From a checkpoint of a small transformer trained on Wikipedia.
Size: 20 layers, MLP 704 SwiGLU, 21.9M parameters.
Architecture: RMSNorm before each block, learned and rotary positions, no biases in attention or MLP, untied embeddings, normalized queries and keys.
Each number is 200 + 20 x the weight over its row's rms, rounded and kept within 0 to 999. Layers, rows and columns count from 0. The size before them is the row's rms in percent of the matrix's.

# gate: layer 8 MLP gate, 704x256, rms 0.503, rows 672-689, columns 128-255
# up: layer 8 MLP up, 704x256, rms 0.541, rows 672-689, columns 128-255
# down: layer 8 MLP down (transposed), 704x256, rms 0.4, rows 672-689, columns 128-255
gate672,100,167,189,229,202,204,202,223,204,177,168,196,170,183,179,154,235,234,207,210,199,200,185,201,200,195,175,237,242,218,194,177,204,227,225,223,197,190,188,204,207,168,216,227,182,185,188,191,207,208,165,221,228,202,183,228,202,225,190,192,181,210,192,239,211,196,204,169,193,171,217,253,233,212,168,198,202,214,203,203,217,186,206,187,193,201,207,183,168,221,202,185,183,206,212,198,225,211,190,209,197,206,202,191,226,237,185,217,214,199,199,157,183,185,212,205,184,206,201,223,214,199,201,225,218,226,176,189,198
up672,108,207,171,192,239,230,211,207,196,214,186,211,173,193,197,189,178,207,193,148,218,201,185,163,175,198,173,222,231,200,189,188,206,206,170,205,199,202,163,226,203,202,179,201,185,246,190,187,183,205,208,234,212,198,190,217,188,196,190,169,142,179,194,221,191,185,195,197,189,175,183,204,184,215,184,181,193,200,206,195,191,208,196,188,200,223,201,210,192,189,164,203,214,214,226,222,218,198,185,177,189,195,227,181,210,183,198,185,215,261,241,209,193,183,161,182,198,222,190,150,197,230,212,182,248,190,196,205,210
down672,094,170,244,224,227,176,159,213,184,217,195,209,187,214,180,201,212,195,193,201,192,206,195,191,181,229,201,163,222,209,213,188,187,213,170,219,216,186,185,199,200,207,208,196,230,210,202,219,183,188,207,199,259,187,227,174,201,156,217,171,202,229,218,195,182,206,180,246,200,216,197,203,188,181,222,180,219,160,202,201,195,199,209,164,198,176,205,222,199,218,208,200,222,231,189,216,244,195,168,194,193,223,166,200,196,183,221,227,222,203,197,209,216,167,242,218,170,205,213,211,197,183,186,196,211,235,221,196,236
gate673,099,156,191,190,207,198,198,199,236,226,208,202,192,215,188,211,168,212,207,233,232,192,187,242,230,206,205,212,189,224,195,235,213,176,212,194,186,172,224,205,201,210,202,178,184,176,191,196,159,193,194,186,216,209,181,166,163,216,200,210,201,201,193,216,171,223,212,216,177,189,203,215,194,169,186,203,188,220,195,181,194,199,209,219,221,239,188,197,190,226,195,174,158,158,206,210,186,210,224,173,233,203,198,203,186,209,148,183,204,163,150,222,196,198,187,187,200,177,203,245,202,192,211,210,220,143,178,220,193
up673,102,209,181,173,225,183,173,200,201,198,218,192,207,243,176,211,221,180,175,204,186,189,204,204,200,187,141,223,194,192,186,171,208,189,236,170,218,180,176,203,197,202,160,177,177,196,194,211,195,219,187,210,180,210,220,180,194,235,180,214,229,185,170,211,195,197,210,168,170,232,230,173,204,212,179,199,206,172,201,206,226,192,217,199,171,188,193,183,193,185,222,188,169,199,193,184,161,168,201,182,189,193,194,227,185,179,259,219,189,212,212,241,165,208,229,190,177,213,200,198,225,203,200,197,233,225,202,188,221
down673,099,222,213,200,207,221,175,154,198,207,190,193,193,218,223,217,196,175,167,205,206,213,218,206,204,234,193,212,225,175,193,200,257,203,212,212,227,164,198,235,242,246,202,175,217,212,196,209,216,196,210,205,220,152,187,212,188,216,201,187,201,186,169,192,187,236,206,152,196,207,207,181,200,210,175,201,171,176,192,194,216,229,199,201,210,211,212,190,146,208,191,221,191,155,197,186,199,170,203,160,214,231,165,157,204,183,217,211,192,210,201,164,183,234,206,180,171,210,207,185,222,235,205,201,185,209,217,188,179
gate674,096,215,200,178,207,192,183,182,210,214,197,206,206,197,205,168,167,201,208,190,221,188,207,200,224,195,197,212,185,184,226,205,187,197,217,195,179,197,207,218,214,220,203,206,224,202,198,210,209,203,153,224,184,196,189,243,192,175,192,189,171,192,217,174,181,190,184,212,176,208,207,248,225,197,201,211,245,176,203,203,169,210,194,222,207,160,228,226,227,197,213,229,203,213,214,240,212,202,214,201,213,197,158,180,189,203,186,193,186,178,198,203,152,194,191,148,217,196,206,187,173,207,193,189,193,207,195,212,223
up674,097,218,237,178,172,212,221,203,216,150,185,175,203,214,225,197,221,213,157,199,206,189,199,205,197,201,208,238,210,230,195,212,193,211,186,201,234,212,200,182,209,198,228,233,224,195,186,185,215,204,221,202,172,194,199,200,191,210,193,181,224,191,232,197,196,198,179,202,132,204,234,233,217,201,234,227,179,216,190,227,182,177,203,205,235,166,204,219,180,236,221,198,180,222,223,180,183,199,226,202,208,219,208,254,197,200,204,206,247,188,205,214,170,160,215,190,191,190,206,187,204,193,216,229,200,171,170,189,198
down674,103,241,184,177,241,169,216,232,205,234,198,144,212,224,192,192,184,225,193,224,193,178,190,191,195,200,184,194,194,186,184,185,203,176,169,205,202,198,184,195,185,227,180,202,188,208,166,176,229,218,210,207,197,156,167,208,188,191,187,194,211,211,200,175,215,174,210,189,174,181,212,225,243,186,197,219,217,160,198,175,206,210,186,170,208,199,195,205,194,198,186,226,229,194,193,218,205,188,224,185,170,194,215,238,251,199,188,185,224,216,207,210,176,188,186,234,209,202,203,164,226,197,204,187,197,216,206,196,203
gate675,102,183,151,195,207,241,195,184,245,195,254,233,238,168,188,188,251,179,187,188,153,180,252,217,220,205,208,195,197,200,237,206,213,214,200,212,199,185,222,235,198,220,220,207,210,160,202,211,231,216,232,197,206,178,194,217,188,209,218,205,147,187,178,205,186,214,223,198,199,190,196,235,199,198,206,203,229,233,197,196,183,229,177,194,182,189,217,171,213,181,208,209,188,178,181,215,216,207,200,201,194,188,189,208,202,222,174,232,176,209,219,246,190,230,173,209,192,190,191,204,198,212,212,187,201,232,225,192,211
up675,097,155,161,224,207,175,210,269,170,193,215,199,185,229,219,195,191,219,194,211,226,218,221,214,202,232,207,195,189,232,200,218,214,177,199,186,198,166,187,203,211,228,185,206,172,210,219,234,220,216,189,204,206,216,193,184,215,185,208,214,204,213,223,197,219,229,200,195,197,194,194,201,203,202,205,166,209,208,185,212,214,207,194,209,214,200,222,217,198,213,174,181,163,235,196,190,189,173,170,165,200,221,219,193,196,214,207,190,198,207,197,212,204,192,186,210,195,214,217,200,178,179,227,214,170,179,182,189,203
down675,098,214,217,233,207,198,142,194,199,175,169,219,175,198,200,189,207,203,202,205,144,208,184,217,163,160,207,174,189,233,155,193,223,210,212,199,171,171,234,187,192,202,167,193,171,144,183,182,205,186,213,196,194,206,199,204,207,217,217,212,215,212,189,196,212,205,239,185,217,187,187,194,185,187,172,197,205,197,233,227,176,204,207,176,227,213,189,207,193,184,201,182,178,215,224,178,175,192,185,217,205,190,201,209,186,198,230,199,217,208,208,194,176,199,187,216,144,195,226,187,237,190,214,223,182,195,218,209,185
gate676,101,212,167,194,193,206,153,222,172,190,170,203,215,212,191,212,212,189,231,230,178,178,214,201,183,224,218,174,175,186,174,196,179,192,216,224,209,192,231,191,184,167,202,199,221,181,224,219,188,169,209,189,200,217,185,189,193,209,210,161,247,206,240,207,185,202,186,199,217,191,217,199,173,194,208,237,214,226,210,231,212,205,205,204,240,218,213,184,217,227,213,160,226,201,186,207,180,197,214,203,212,233,157,235,197,197,241,156,219,176,208,219,197,222,161,185,193,220,180,204,206,222,203,214,191,221,233,162,216
up676,106,215,184,197,180,211,190,218,218,182,232,197,133,196,224,232,207,161,179,184,215,232,199,196,234,181,193,177,219,186,222,203,182,213,208,198,207,213,219,196,193,204,185,178,188,217,182,245,218,198,199,195,242,177,223,232,199,190,191,221,162,172,228,210,196,174,193,251,213,181,211,182,217,218,176,191,181,195,201,201,166,187,203,209,189,201,192,181,202,173,169,214,184,180,207,207,187,193,185,226,235,181,207,180,212,207,204,159,210,175,196,212,191,195,237,197,188,201,182,223,156,204,217,201,223,224,191,219,212
down676,103,231,203,184,183,222,221,226,174,182,183,226,181,174,208,199,232,212,189,176,216,202,205,216,195,209,207,202,232,178,179,224,199,193,207,160,163,179,200,190,207,205,215,210,238,246,189,206,163,181,197,211,184,167,197,206,160,218,184,235,164,205,200,175,190,199,203,206,195,198,175,184,202,242,201,196,217,183,180,169,185,217,203,192,177,204,205,189,178,220,214,189,168,192,209,205,185,201,183,170,198,176,219,180,201,186,209,204,177,184,186,202,210,212,210,195,194,224,178,205,178,201,199,239,190,191,221,195,221
gate677,100,178,201,220,174,195,161,172,234,225,185,184,180,164,197,200,195,200,176,222,179,215,243,235,185,180,224,194,199,207,198,197,230,215,188,167,216,219,195,204,203,187,199,215,173,155,218,169,216,195,189,158,211,207,181,220,210,236,189,194,211,180,178,195,189,207,211,179,219,212,196,219,196,192,176,247,211,183,211,218,194,214,212,219,185,186,178,190,173,219,190,207,200,154,235,161,206,242,221,208,211,240,189,152,175,196,198,211,193,197,189,190,226,178,170,208,241,212,193,165,183,233,183,211,160,240,186,205,188
up677,104,217,195,235,208,204,224,220,165,178,189,212,189,248,206,233,208,180,205,233,194,164,179,215,177,224,247,216,185,193,176,212,219,217,213,184,227,176,217,181,183,185,214,188,203,181,179,205,228,198,185,219,211,187,179,203,193,194,203,204,233,223,209,236,205,207,195,215,171,179,225,193,177,236,229,195,207,200,227,212,199,181,188,196,228,228,207,186,181,237,207,208,218,214,198,229,208,178,199,177,215,209,196,200,211,200,215,211,208,172,208,172,196,183,227,196,197,225,204,230,230,169,210,195,202,208,215,191,204
down677,107,198,185,221,198,171,213,213,196,198,194,204,201,232,187,178,183,185,212,240,231,179,186,192,205,222,224,180,210,208,189,222,202,193,196,205,173,151,171,153,247,197,203,196,195,213,194,168,215,183,203,182,205,210,198,191,217,191,186,193,237,199,196,227,193,228,232,228,178,179,214,200,180,189,227,208,203,221,210,222,213,177,192,223,174,187,215,203,192,216,195,231,200,204,184,230,211,182,178,202,201,195,224,210,165,193,167,192,212,231,220,229,221,181,168,246,188,189,199,219,174,170,226,220,209,185,213,195,203
gate678,098,202,208,183,234,181,181,185,203,224,186,218,203,176,209,187,163,216,228,200,220,201,196,213,224,202,195,225,213,205,180,246,190,214,197,184,202,185,175,221,181,204,197,176,191,197,230,180,206,199,197,214,165,193,197,173,218,220,177,233,180,187,220,219,191,205,193,241,200,182,231,189,186,194,206,209,221,228,179,175,244,216,200,185,154,197,193,184,210,228,189,207,209,185,201,185,168,166,212,207,215,189,183,181,180,196,181,186,202,165,191,207,178,182,236,182,204,265,190,204,200,205,209,197,189,211,169,208,171
up678,097,198,216,212,204,184,189,201,224,166,198,188,201,190,181,221,167,194,198,174,205,203,212,197,183,169,187,193,207,189,184,211,176,196,171,223,234,189,222,181,237,215,196,207,192,214,197,199,188,174,199,188,210,225,226,223,173,186,207,173,203,174,204,207,192,158,195,248,191,209,174,200,204,190,217,228,199,214,215,206,184,189,182,221,228,193,213,206,187,227,211,180,232,182,192,192,215,165,213,208,204,187,202,224,194,207,200,219,207,178,196,154,180,176,243,226,231,195,211,199,192,183,152,204,184,215,194,221,203
down678,103,220,213,194,187,208,177,212,211,191,202,199,212,189,198,206,186,215,162,151,198,194,203,181,213,175,220,252,177,182,220,202,215,215,207,227,224,197,175,230,189,228,208,225,187,159,218,185,204,239,242,203,224,208,179,251,194,227,193,191,173,195,195,229,186,190,209,217,203,224,180,236,220,210,167,196,202,193,237,159,205,183,213,217,182,192,217,181,184,226,188,225,222,179,214,194,179,181,204,195,184,223,196,205,209,189,183,194,189,160,195,171,171,154,199,204,159,229,202,209,171,204,193,203,202,233,175,192,178
gate679,098,224,188,211,222,190,187,229,187,226,193,188,195,198,187,230,208,180,201,193,183,225,229,183,207,220,225,198,218,179,217,219,182,223,217,200,234,146,171,159,183,183,203,188,185,196,185,199,214,207,216,220,236,222,219,226,193,224,227,162,187,221,191,184,191,210,188,188,175,183,221,161,171,209,215,233,170,214,212,197,212,166,237,196,184,197,201,172,230,192,204,192,228,203,230,182,217,180,207,191,191,164,176,208,205,177,188,176,193,185,174,232,224,226,217,203,195,198,187,209,187,205,187,178,207,194,198,176,221
up679,097,199,210,209,241,161,183,190,195,215,215,169,182,220,199,183,237,173,210,197,172,170,240,201,218,231,199,190,213,187,201,202,221,201,171,169,157,186,188,240,206,196,238,198,238,202,195,203,215,189,156,221,184,178,179,191,221,215,214,169,150,164,201,166,186,183,215,222,208,217,210,215,232,176,256,203,202,177,204,182,186,200,189,197,215,208,180,208,197,206,157,197,218,210,221,203,195,182,194,205,202,207,190,192,196,189,188,208,211,203,245,199,211,192,194,211,231,215,205,223,178,193,204,201,177,184,194,227,160
down679,103,213,211,225,201,197,213,190,180,215,137,233,197,214,206,221,190,137,213,203,225,180,208,215,218,218,244,206,203,211,210,211,188,187,222,207,192,172,183,220,218,186,197,194,193,202,222,213,194,174,191,206,219,216,209,177,183,209,244,238,190,199,178,200,202,213,237,242,191,192,176,197,174,195,203,200,200,243,206,206,191,195,166,220,201,253,190,215,221,211,202,170,192,213,204,191,206,234,213,194,209,213,186,205,194,219,231,204,180,213,212,211,209,148,160,223,171,184,189,206,202,209,167,220,179,167,194,219,208
gate680,097,175,190,211,233,233,187,209,208,184,210,207,208,187,201,193,171,193,182,211,169,233,212,198,226,216,188,201,224,225,194,164,185,200,208,186,189,175,219,180,200,179,213,166,221,192,207,184,203,211,166,209,176,208,180,185,203,216,174,231,218,183,180,187,221,179,219,226,196,172,217,175,208,217,227,201,209,221,193,209,200,174,221,185,190,214,204,213,211,164,179,217,201,185,217,164,207,229,184,208,160,228,176,179,189,199,176,222,214,236,187,215,197,226,217,206,220,203,221,219,196,199,204,209,172,222,189,195,173
up680,094,206,208,202,199,152,220,209,185,199,166,190,191,178,193,169,207,236,228,186,198,212,207,208,237,191,195,213,179,207,213,193,201,187,202,188,243,194,182,209,185,181,242,224,156,199,227,212,245,188,200,206,246,191,219,196,226,222,229,190,199,235,227,203,197,214,222,214,229,207,188,233,177,189,160,178,190,208,270,211,185,204,216,209,172,175,241,195,218,198,198,194,219,225,207,205,210,185,197,206,218,189,198,184,225,200,230,190,183,194,197,178,196,166,193,180,170,190,178,198,213,219,218,213,200,233,219,228,190
down680,099,218,179,166,199,157,232,208,186,203,200,196,179,163,191,179,209,204,205,210,184,221,198,186,199,163,173,210,209,183,218,212,151,211,203,193,206,211,176,201,190,177,175,208,186,179,188,199,189,208,188,195,221,181,210,201,217,193,207,185,165,220,224,201,213,209,194,179,201,184,155,198,172,198,191,209,185,223,258,206,170,197,191,206,233,192,174,217,207,217,208,213,213,219,188,241,235,192,204,178,217,224,231,218,232,207,241,172,192,187,219,171,221,203,181,218,219,204,163,176,189,211,185,189,246,161,206,209,189
gate681,095,199,185,229,188,177,182,227,166,194,162,189,175,193,179,171,216,200,186,145,165,204,210,214,189,202,224,212,179,198,202,178,187,187,177,184,193,190,213,186,168,236,200,147,196,169,164,214,214,204,190,185,213,178,195,220,171,185,214,184,210,179,204,221,217,176,201,227,163,185,179,202,196,185,203,178,186,214,182,220,215,240,158,193,190,212,240,198,211,159,220,189,172,180,215,213,236,222,208,226,187,195,197,201,220,208,201,218,224,208,236,201,187,204,221,216,198,186,163,211,185,202,223,204,195,197,204,167,193
up681,096,213,213,198,182,194,264,214,183,198,229,202,184,207,221,156,200,187,173,176,225,238,189,191,177,233,215,233,219,197,183,184,154,202,205,178,205,199,177,227,201,257,192,164,211,192,224,224,196,215,230,221,210,186,207,237,215,220,191,203,170,208,193,183,231,189,174,165,206,190,228,181,221,201,204,200,241,187,204,194,205,189,180,227,227,202,240,203,198,205,212,236,194,181,201,181,201,212,220,182,216,192,213,220,181,181,187,191,191,213,177,213,196,181,173,216,214,200,151,170,207,211,206,195,216,172,227,193,226
down681,094,218,222,217,188,182,208,228,153,208,195,187,173,187,209,231,179,141,178,191,229,199,203,226,198,184,234,211,172,179,196,187,206,222,196,191,260,166,201,238,193,232,193,207,213,223,175,227,168,189,191,183,216,180,172,215,190,197,191,196,208,187,218,209,175,205,206,232,209,233,213,195,208,220,216,200,172,202,153,193,189,199,181,217,192,211,232,168,227,225,168,194,169,216,216,213,190,187,172,203,188,231,161,160,201,220,195,181,198,176,192,231,190,219,223,201,192,205,192,208,225,182,229,205,196,201,232,213,187
gate682,101,239,190,199,172,183,211,191,194,193,212,188,200,198,227,201,228,163,216,213,201,205,220,171,212,194,165,218,204,240,159,197,206,212,252,154,184,173,190,225,200,178,203,189,231,209,227,183,179,224,200,193,207,224,164,189,234,213,195,189,186,242,167,199,155,248,189,186,196,226,208,177,195,202,200,231,204,171,199,205,190,193,178,201,190,235,209,216,208,230,200,203,185,213,216,209,224,211,146,163,178,186,202,191,228,210,242,211,197,222,210,172,237,212,208,184,222,182,216,193,177,207,197,196,183,190,195,213,222
up682,101,195,197,164,197,208,205,216,187,193,170,211,208,212,187,205,177,164,190,220,194,203,220,211,219,202,159,197,196,244,221,220,191,188,210,181,183,191,214,220,201,177,231,191,193,177,206,206,201,202,215,196,197,211,208,207,203,256,208,214,200,227,182,177,184,198,177,187,213,187,223,173,246,213,153,221,215,222,205,196,166,176,226,209,203,172,175,191,220,184,224,226,189,208,184,212,202,225,181,199,200,170,194,248,226,207,248,171,178,175,193,189,226,206,238,222,205,217,152,192,213,185,185,156,219,182,200,185,210
down682,096,200,210,192,208,208,183,212,212,209,172,177,192,155,239,194,182,237,190,142,223,205,166,221,173,213,175,189,190,196,202,253,217,182,177,181,181,190,232,182,219,190,197,206,163,194,205,205,227,224,207,207,193,207,241,196,180,200,168,200,190,173,205,203,214,170,170,227,216,181,206,188,185,203,185,191,210,233,216,188,197,201,210,199,195,191,184,193,180,197,193,186,207,159,211,208,203,179,220,197,203,180,224,194,179,184,199,193,206,200,213,175,206,196,172,207,180,217,202,234,247,206,188,208,209,196,186,211,214
gate683,096,192,197,237,157,217,170,215,212,187,214,169,222,207,190,201,208,202,209,200,200,147,186,182,212,167,201,210,201,224,195,228,230,221,184,241,197,189,200,201,217,170,142,208,197,205,202,188,231,218,219,220,211,185,232,201,177,137,189,219,191,239,214,224,205,166,188,226,167,212,208,166,202,249,182,217,215,219,235,165,190,179,195,196,233,196,196,206,219,220,199,228,218,200,208,174,189,224,200,200,199,207,177,202,200,207,219,182,193,218,190,194,193,189,154,187,228,192,207,191,206,239,167,185,214,219,192,221,192
up683,098,202,192,195,208,214,234,219,182,222,179,203,197,185,215,201,202,192,198,194,182,230,218,164,223,201,193,210,166,168,193,186,218,180,268,187,189,213,222,199,189,209,192,204,204,192,203,180,189,234,196,204,218,200,186,156,187,188,209,183,208,185,173,195,220,219,212,172,241,209,186,225,207,215,197,181,182,178,170,190,231,182,188,203,195,183,193,206,200,181,189,215,205,205,170,201,245,178,165,190,205,216,221,189,166,209,207,209,219,209,184,180,171,164,176,175,212,191,175,173,163,216,202,199,184,174,203,204,138
down683,097,227,213,198,222,222,200,164,222,189,204,215,214,180,194,190,211,243,178,196,191,185,209,176,211,203,168,211,220,192,202,241,231,195,200,191,180,202,191,180,218,179,188,200,192,244,184,163,233,213,177,224,186,208,161,197,178,193,178,211,193,207,230,216,184,183,228,205,203,258,213,226,195,229,215,191,230,211,211,190,243,221,183,215,240,210,222,234,207,236,203,195,195,213,201,203,205,220,181,180,187,190,232,202,181,180,187,176,195,180,184,193,225,201,224,193,201,168,201,182,201,209,213,213,199,211,185,214,200
gate684,097,192,186,221,181,190,203,189,187,148,177,203,219,227,154,189,224,205,221,218,215,245,210,202,184,171,210,199,174,176,181,183,236,206,182,192,227,196,171,195,186,193,234,187,172,184,186,188,200,213,186,206,191,219,193,173,188,194,208,198,218,225,227,184,221,196,198,194,206,214,195,172,193,179,218,217,208,225,226,184,203,202,210,216,177,179,225,242,223,211,195,226,233,202,196,187,214,206,173,205,183,176,189,204,224,182,203,185,194,206,204,159,200,231,204,208,200,192,196,201,219,250,200,174,210,214,178,190,223
up684,098,202,244,180,172,194,183,192,176,204,209,186,201,217,200,181,185,214,219,191,193,189,223,231,219,209,209,196,230,194,207,161,196,204,208,222,217,177,227,231,204,214,221,225,237,199,172,172,181,211,214,175,188,182,212,169,186,204,178,195,207,213,228,212,195,195,218,205,211,213,189,200,213,205,201,196,209,207,194,201,199,168,214,224,212,174,232,178,222,215,176,221,220,236,158,183,223,203,187,201,151,198,224,203,211,210,194,191,174,225,224,209,168,195,156,208,200,190,217,203,198,198,176,194,228,213,215,196,237
down684,102,192,199,233,180,192,176,167,209,185,209,203,203,172,191,182,186,157,209,207,199,209,211,206,201,203,201,225,205,212,203,261,187,214,179,214,215,221,191,200,201,190,208,176,201,193,208,166,217,202,194,232,215,175,183,201,184,219,230,177,135,207,197,192,169,231,218,184,196,220,185,165,221,213,205,180,206,202,201,177,156,193,172,217,188,226,207,190,212,189,193,171,198,184,226,185,203,209,188,199,201,159,211,136,188,218,212,196,198,182,168,185,202,207,197,219,197,188,181,191,205,214,189,188,181,184,173,203,188
gate685,108,150,179,169,185,157,234,219,228,210,224,182,191,187,207,200,218,177,206,205,236,187,210,180,199,212,242,181,180,181,207,195,203,177,216,207,184,202,181,223,221,213,179,189,203,211,245,197,193,201,200,237,191,179,185,212,170,213,193,200,206,210,167,171,178,195,197,187,198,211,202,156,210,199,233,209,192,214,231,185,164,167,249,232,207,191,183,225,262,165,184,197,153,228,200,170,197,227,202,189,175,192,171,193,192,227,158,215,216,205,203,215,196,208,191,194,232,206,209,194,208,215,222,200,212,181,194,205,220
up685,106,220,190,246,202,214,234,203,216,202,208,207,204,185,189,205,170,159,187,187,211,213,147,219,197,195,193,198,176,142,218,195,198,222,204,210,214,178,213,194,186,214,207,189,180,216,216,189,199,172,180,191,205,196,234,226,208,199,194,220,163,206,216,176,186,179,184,226,205,207,193,190,240,176,213,188,182,163,187,218,208,151,219,231,216,172,201,211,205,190,172,224,185,204,204,229,188,204,162,224,202,208,211,149,163,205,195,164,200,172,143,236,200,234,175,201,209,184,201,219,171,199,189,191,223,200,243,200,206
down685,103,216,220,255,217,197,192,209,212,198,198,202,243,193,211,211,201,203,249,207,209,215,198,208,175,179,195,221,188,180,206,178,181,185,212,211,173,169,233,229,173,239,190,196,226,198,182,241,222,191,184,159,178,195,167,196,242,182,211,204,202,195,180,214,196,179,185,192,212,201,219,196,227,180,202,204,165,196,179,180,188,189,223,202,206,170,194,191,180,201,192,197,218,209,182,179,199,192,181,236,208,224,200,136,195,173,198,189,197,203,221,222,189,263,197,173,187,198,203,223,208,201,202,203,218,165,180,211,183
gate686,092,213,219,235,193,189,206,185,212,183,171,194,209,190,184,196,212,213,212,195,216,220,187,205,203,206,228,226,184,213,196,218,214,207,199,207,174,222,204,202,215,197,192,180,228,154,179,172,207,173,210,174,249,217,203,173,214,177,199,176,175,176,202,221,213,190,182,184,192,212,189,143,209,180,172,185,193,209,189,207,203,168,225,182,212,184,169,195,235,177,193,223,204,178,190,196,200,208,181,208,203,207,137,205,195,166,230,187,183,193,187,184,203,198,188,185,191,194,191,188,176,215,193,195,190,215,152,171,164
up686,103,243,215,192,165,185,141,182,183,193,207,185,229,209,206,171,223,242,235,205,240,191,207,182,176,206,190,210,195,198,169,231,207,219,239,195,184,187,200,188,182,185,190,221,212,207,167,205,201,201,224,207,228,214,188,191,216,201,189,179,203,167,195,182,205,179,190,198,224,203,183,171,192,176,140,159,209,188,194,210,220,197,191,199,242,174,169,207,178,215,211,193,184,209,175,225,158,172,205,200,169,193,158,208,153,202,190,233,190,211,186,222,204,186,197,200,200,193,191,195,173,218,212,199,151,195,201,206,199
down686,107,231,186,202,191,180,208,189,210,181,223,203,162,224,167,211,172,216,164,209,175,204,186,232,225,205,194,194,195,230,197,209,194,167,181,212,202,228,178,227,209,175,173,220,201,221,211,211,221,206,214,217,204,206,202,178,192,173,193,205,194,207,201,191,177,194,224,180,211,187,218,216,229,176,208,184,226,190,192,193,197,197,205,208,196,231,180,216,169,216,188,238,195,180,208,178,190,165,219,197,181,219,220,187,239,235,182,191,164,188,202,204,181,234,208,213,201,176,193,209,243,189,214,192,189,180,207,205,203
gate687,109,204,189,223,204,202,211,222,195,201,177,222,203,194,186,197,203,152,184,177,186,219,195,202,183,224,208,173,205,203,181,164,201,201,216,228,214,171,237,167,209,208,207,198,209,178,177,216,210,204,197,216,221,241,217,228,229,220,212,211,182,202,191,207,203,212,200,224,196,184,183,249,175,211,182,233,223,201,193,233,218,220,174,209,200,186,192,198,179,216,196,222,204,184,229,212,185,203,214,242,198,188,195,197,236,172,217,192,201,205,173,191,243,216,179,245,198,185,197,198,203,172,215,231,195,185,201,224,213
up687,113,197,170,185,215,208,186,232,188,180,200,194,211,235,218,195,193,176,230,190,173,220,176,208,201,217,164,214,185,201,186,198,175,192,222,175,215,192,240,182,189,184,221,170,221,189,206,199,205,187,217,219,204,213,191,185,207,218,205,231,218,221,191,194,210,186,227,225,199,184,197,215,202,200,147,205,198,222,201,187,237,193,192,226,164,203,215,211,150,201,232,207,205,185,236,200,198,223,222,206,228,210,198,184,205,238,190,183,216,146,176,183,225,223,188,206,211,195,222,196,182,159,211,221,177,194,247,234,228
down687,095,209,193,199,237,192,222,192,198,164,202,181,213,158,190,188,214,195,199,175,212,171,185,195,198,186,202,215,209,217,200,212,163,176,199,212,195,192,189,234,235,195,201,225,200,210,228,196,211,187,173,196,224,240,173,185,172,202,173,193,241,197,212,179,201,179,213,242,211,202,205,151,208,222,156,214,182,179,158,194,222,174,177,221,169,216,200,169,221,208,217,188,188,206,188,226,182,211,218,212,192,230,221,212,185,208,179,222,198,179,188,228,209,206,175,203,219,223,219,220,218,158,193,228,218,184,234,212,191
gate688,104,167,218,188,223,190,237,194,159,185,202,177,200,200,160,222,177,206,168,187,222,183,224,185,179,204,239,219,216,207,199,229,180,213,202,214,213,173,216,207,175,197,264,224,223,199,218,184,213,201,197,222,187,186,206,214,173,184,176,230,183,229,262,160,193,225,184,141,202,194,178,219,215,206,195,228,225,205,176,209,212,209,216,175,219,190,213,217,204,180,175,224,219,215,189,197,214,181,175,221,159,194,218,197,192,175,181,185,182,185,224,203,211,212,223,199,194,200,228,203,190,172,196,203,181,232,217,196,188
up688,104,234,226,186,214,189,208,203,215,239,187,193,200,206,175,184,189,210,207,194,218,163,208,160,207,215,203,188,222,188,210,174,200,197,214,230,195,191,168,187,236,177,220,205,181,226,200,190,212,176,217,178,189,183,220,199,178,214,195,210,204,229,202,237,200,227,200,219,174,222,153,221,178,200,199,151,213,195,212,206,178,194,201,201,176,192,211,208,204,229,176,200,188,195,202,193,227,188,195,186,213,171,172,212,205,193,245,247,164,201,191,206,168,193,189,177,217,205,197,191,203,211,198,199,233,172,176,173,192
down688,097,226,204,199,196,196,177,197,193,213,227,207,167,239,188,193,228,210,178,249,197,215,209,215,234,185,218,213,203,180,201,216,206,216,229,219,196,188,230,173,198,192,203,170,222,194,210,205,217,206,169,186,157,174,197,170,218,213,206,200,185,197,207,204,174,184,195,216,214,176,175,230,211,191,224,155,239,198,230,201,159,205,226,211,190,218,215,198,164,246,205,223,181,202,238,240,240,188,211,234,209,188,206,196,182,187,218,202,242,206,201,169,180,198,193,195,191,196,200,209,223,214,198,175,189,208,223,227,208
gate689,104,178,231,205,191,186,173,200,203,218,221,198,195,173,203,216,199,199,205,196,219,210,204,239,207,199,244,215,212,235,184,204,207,166,200,253,207,187,211,226,203,184,226,204,186,244,198,202,167,205,204,217,181,206,199,220,179,198,207,191,193,244,181,189,204,177,230,190,208,150,203,207,244,189,184,228,190,227,226,212,197,199,188,202,202,190,189,231,188,185,208,160,195,196,192,261,214,188,209,202,183,222,198,189,225,196,225,186,180,197,162,243,216,182,185,180,150,221,211,192,205,181,206,246,187,194,207,243,197
up689,104,224,175,166,215,208,228,208,215,166,209,165,224,195,226,187,177,215,172,183,171,180,207,240,180,203,216,209,214,172,179,197,194,242,218,161,208,191,183,198,209,202,192,205,195,203,157,204,193,208,240,196,174,178,180,206,184,238,164,213,203,193,241,221,222,188,173,208,209,220,220,197,220,228,194,219,162,164,202,208,208,199,219,221,203,204,200,238,203,227,185,208,202,205,191,184,209,214,175,174,197,169,221,197,163,176,209,202,215,150,200,225,190,165,195,169,219,190,198,188,167,219,180,183,200,179,209,186,224
down689,101,179,227,172,195,183,205,187,184,174,228,189,181,240,221,170,156,215,190,237,163,214,209,190,191,185,170,179,186,189,226,192,191,214,197,186,181,189,178,219,188,209,202,220,155,207,190,234,176,178,170,217,223,229,204,208,233,221,216,221,181,211,171,195,197,208,196,211,235,195,179,204,188,180,170,239,168,210,193,172,180,196,198,187,229,192,215,209,214,205,188,196,194,206,179,202,197,231,145,198,162,152,171,174,215,205,197,199,205,209,218,207,229,216,208,223,196,217,195,220,182,215,196,197,221,189,204,201,215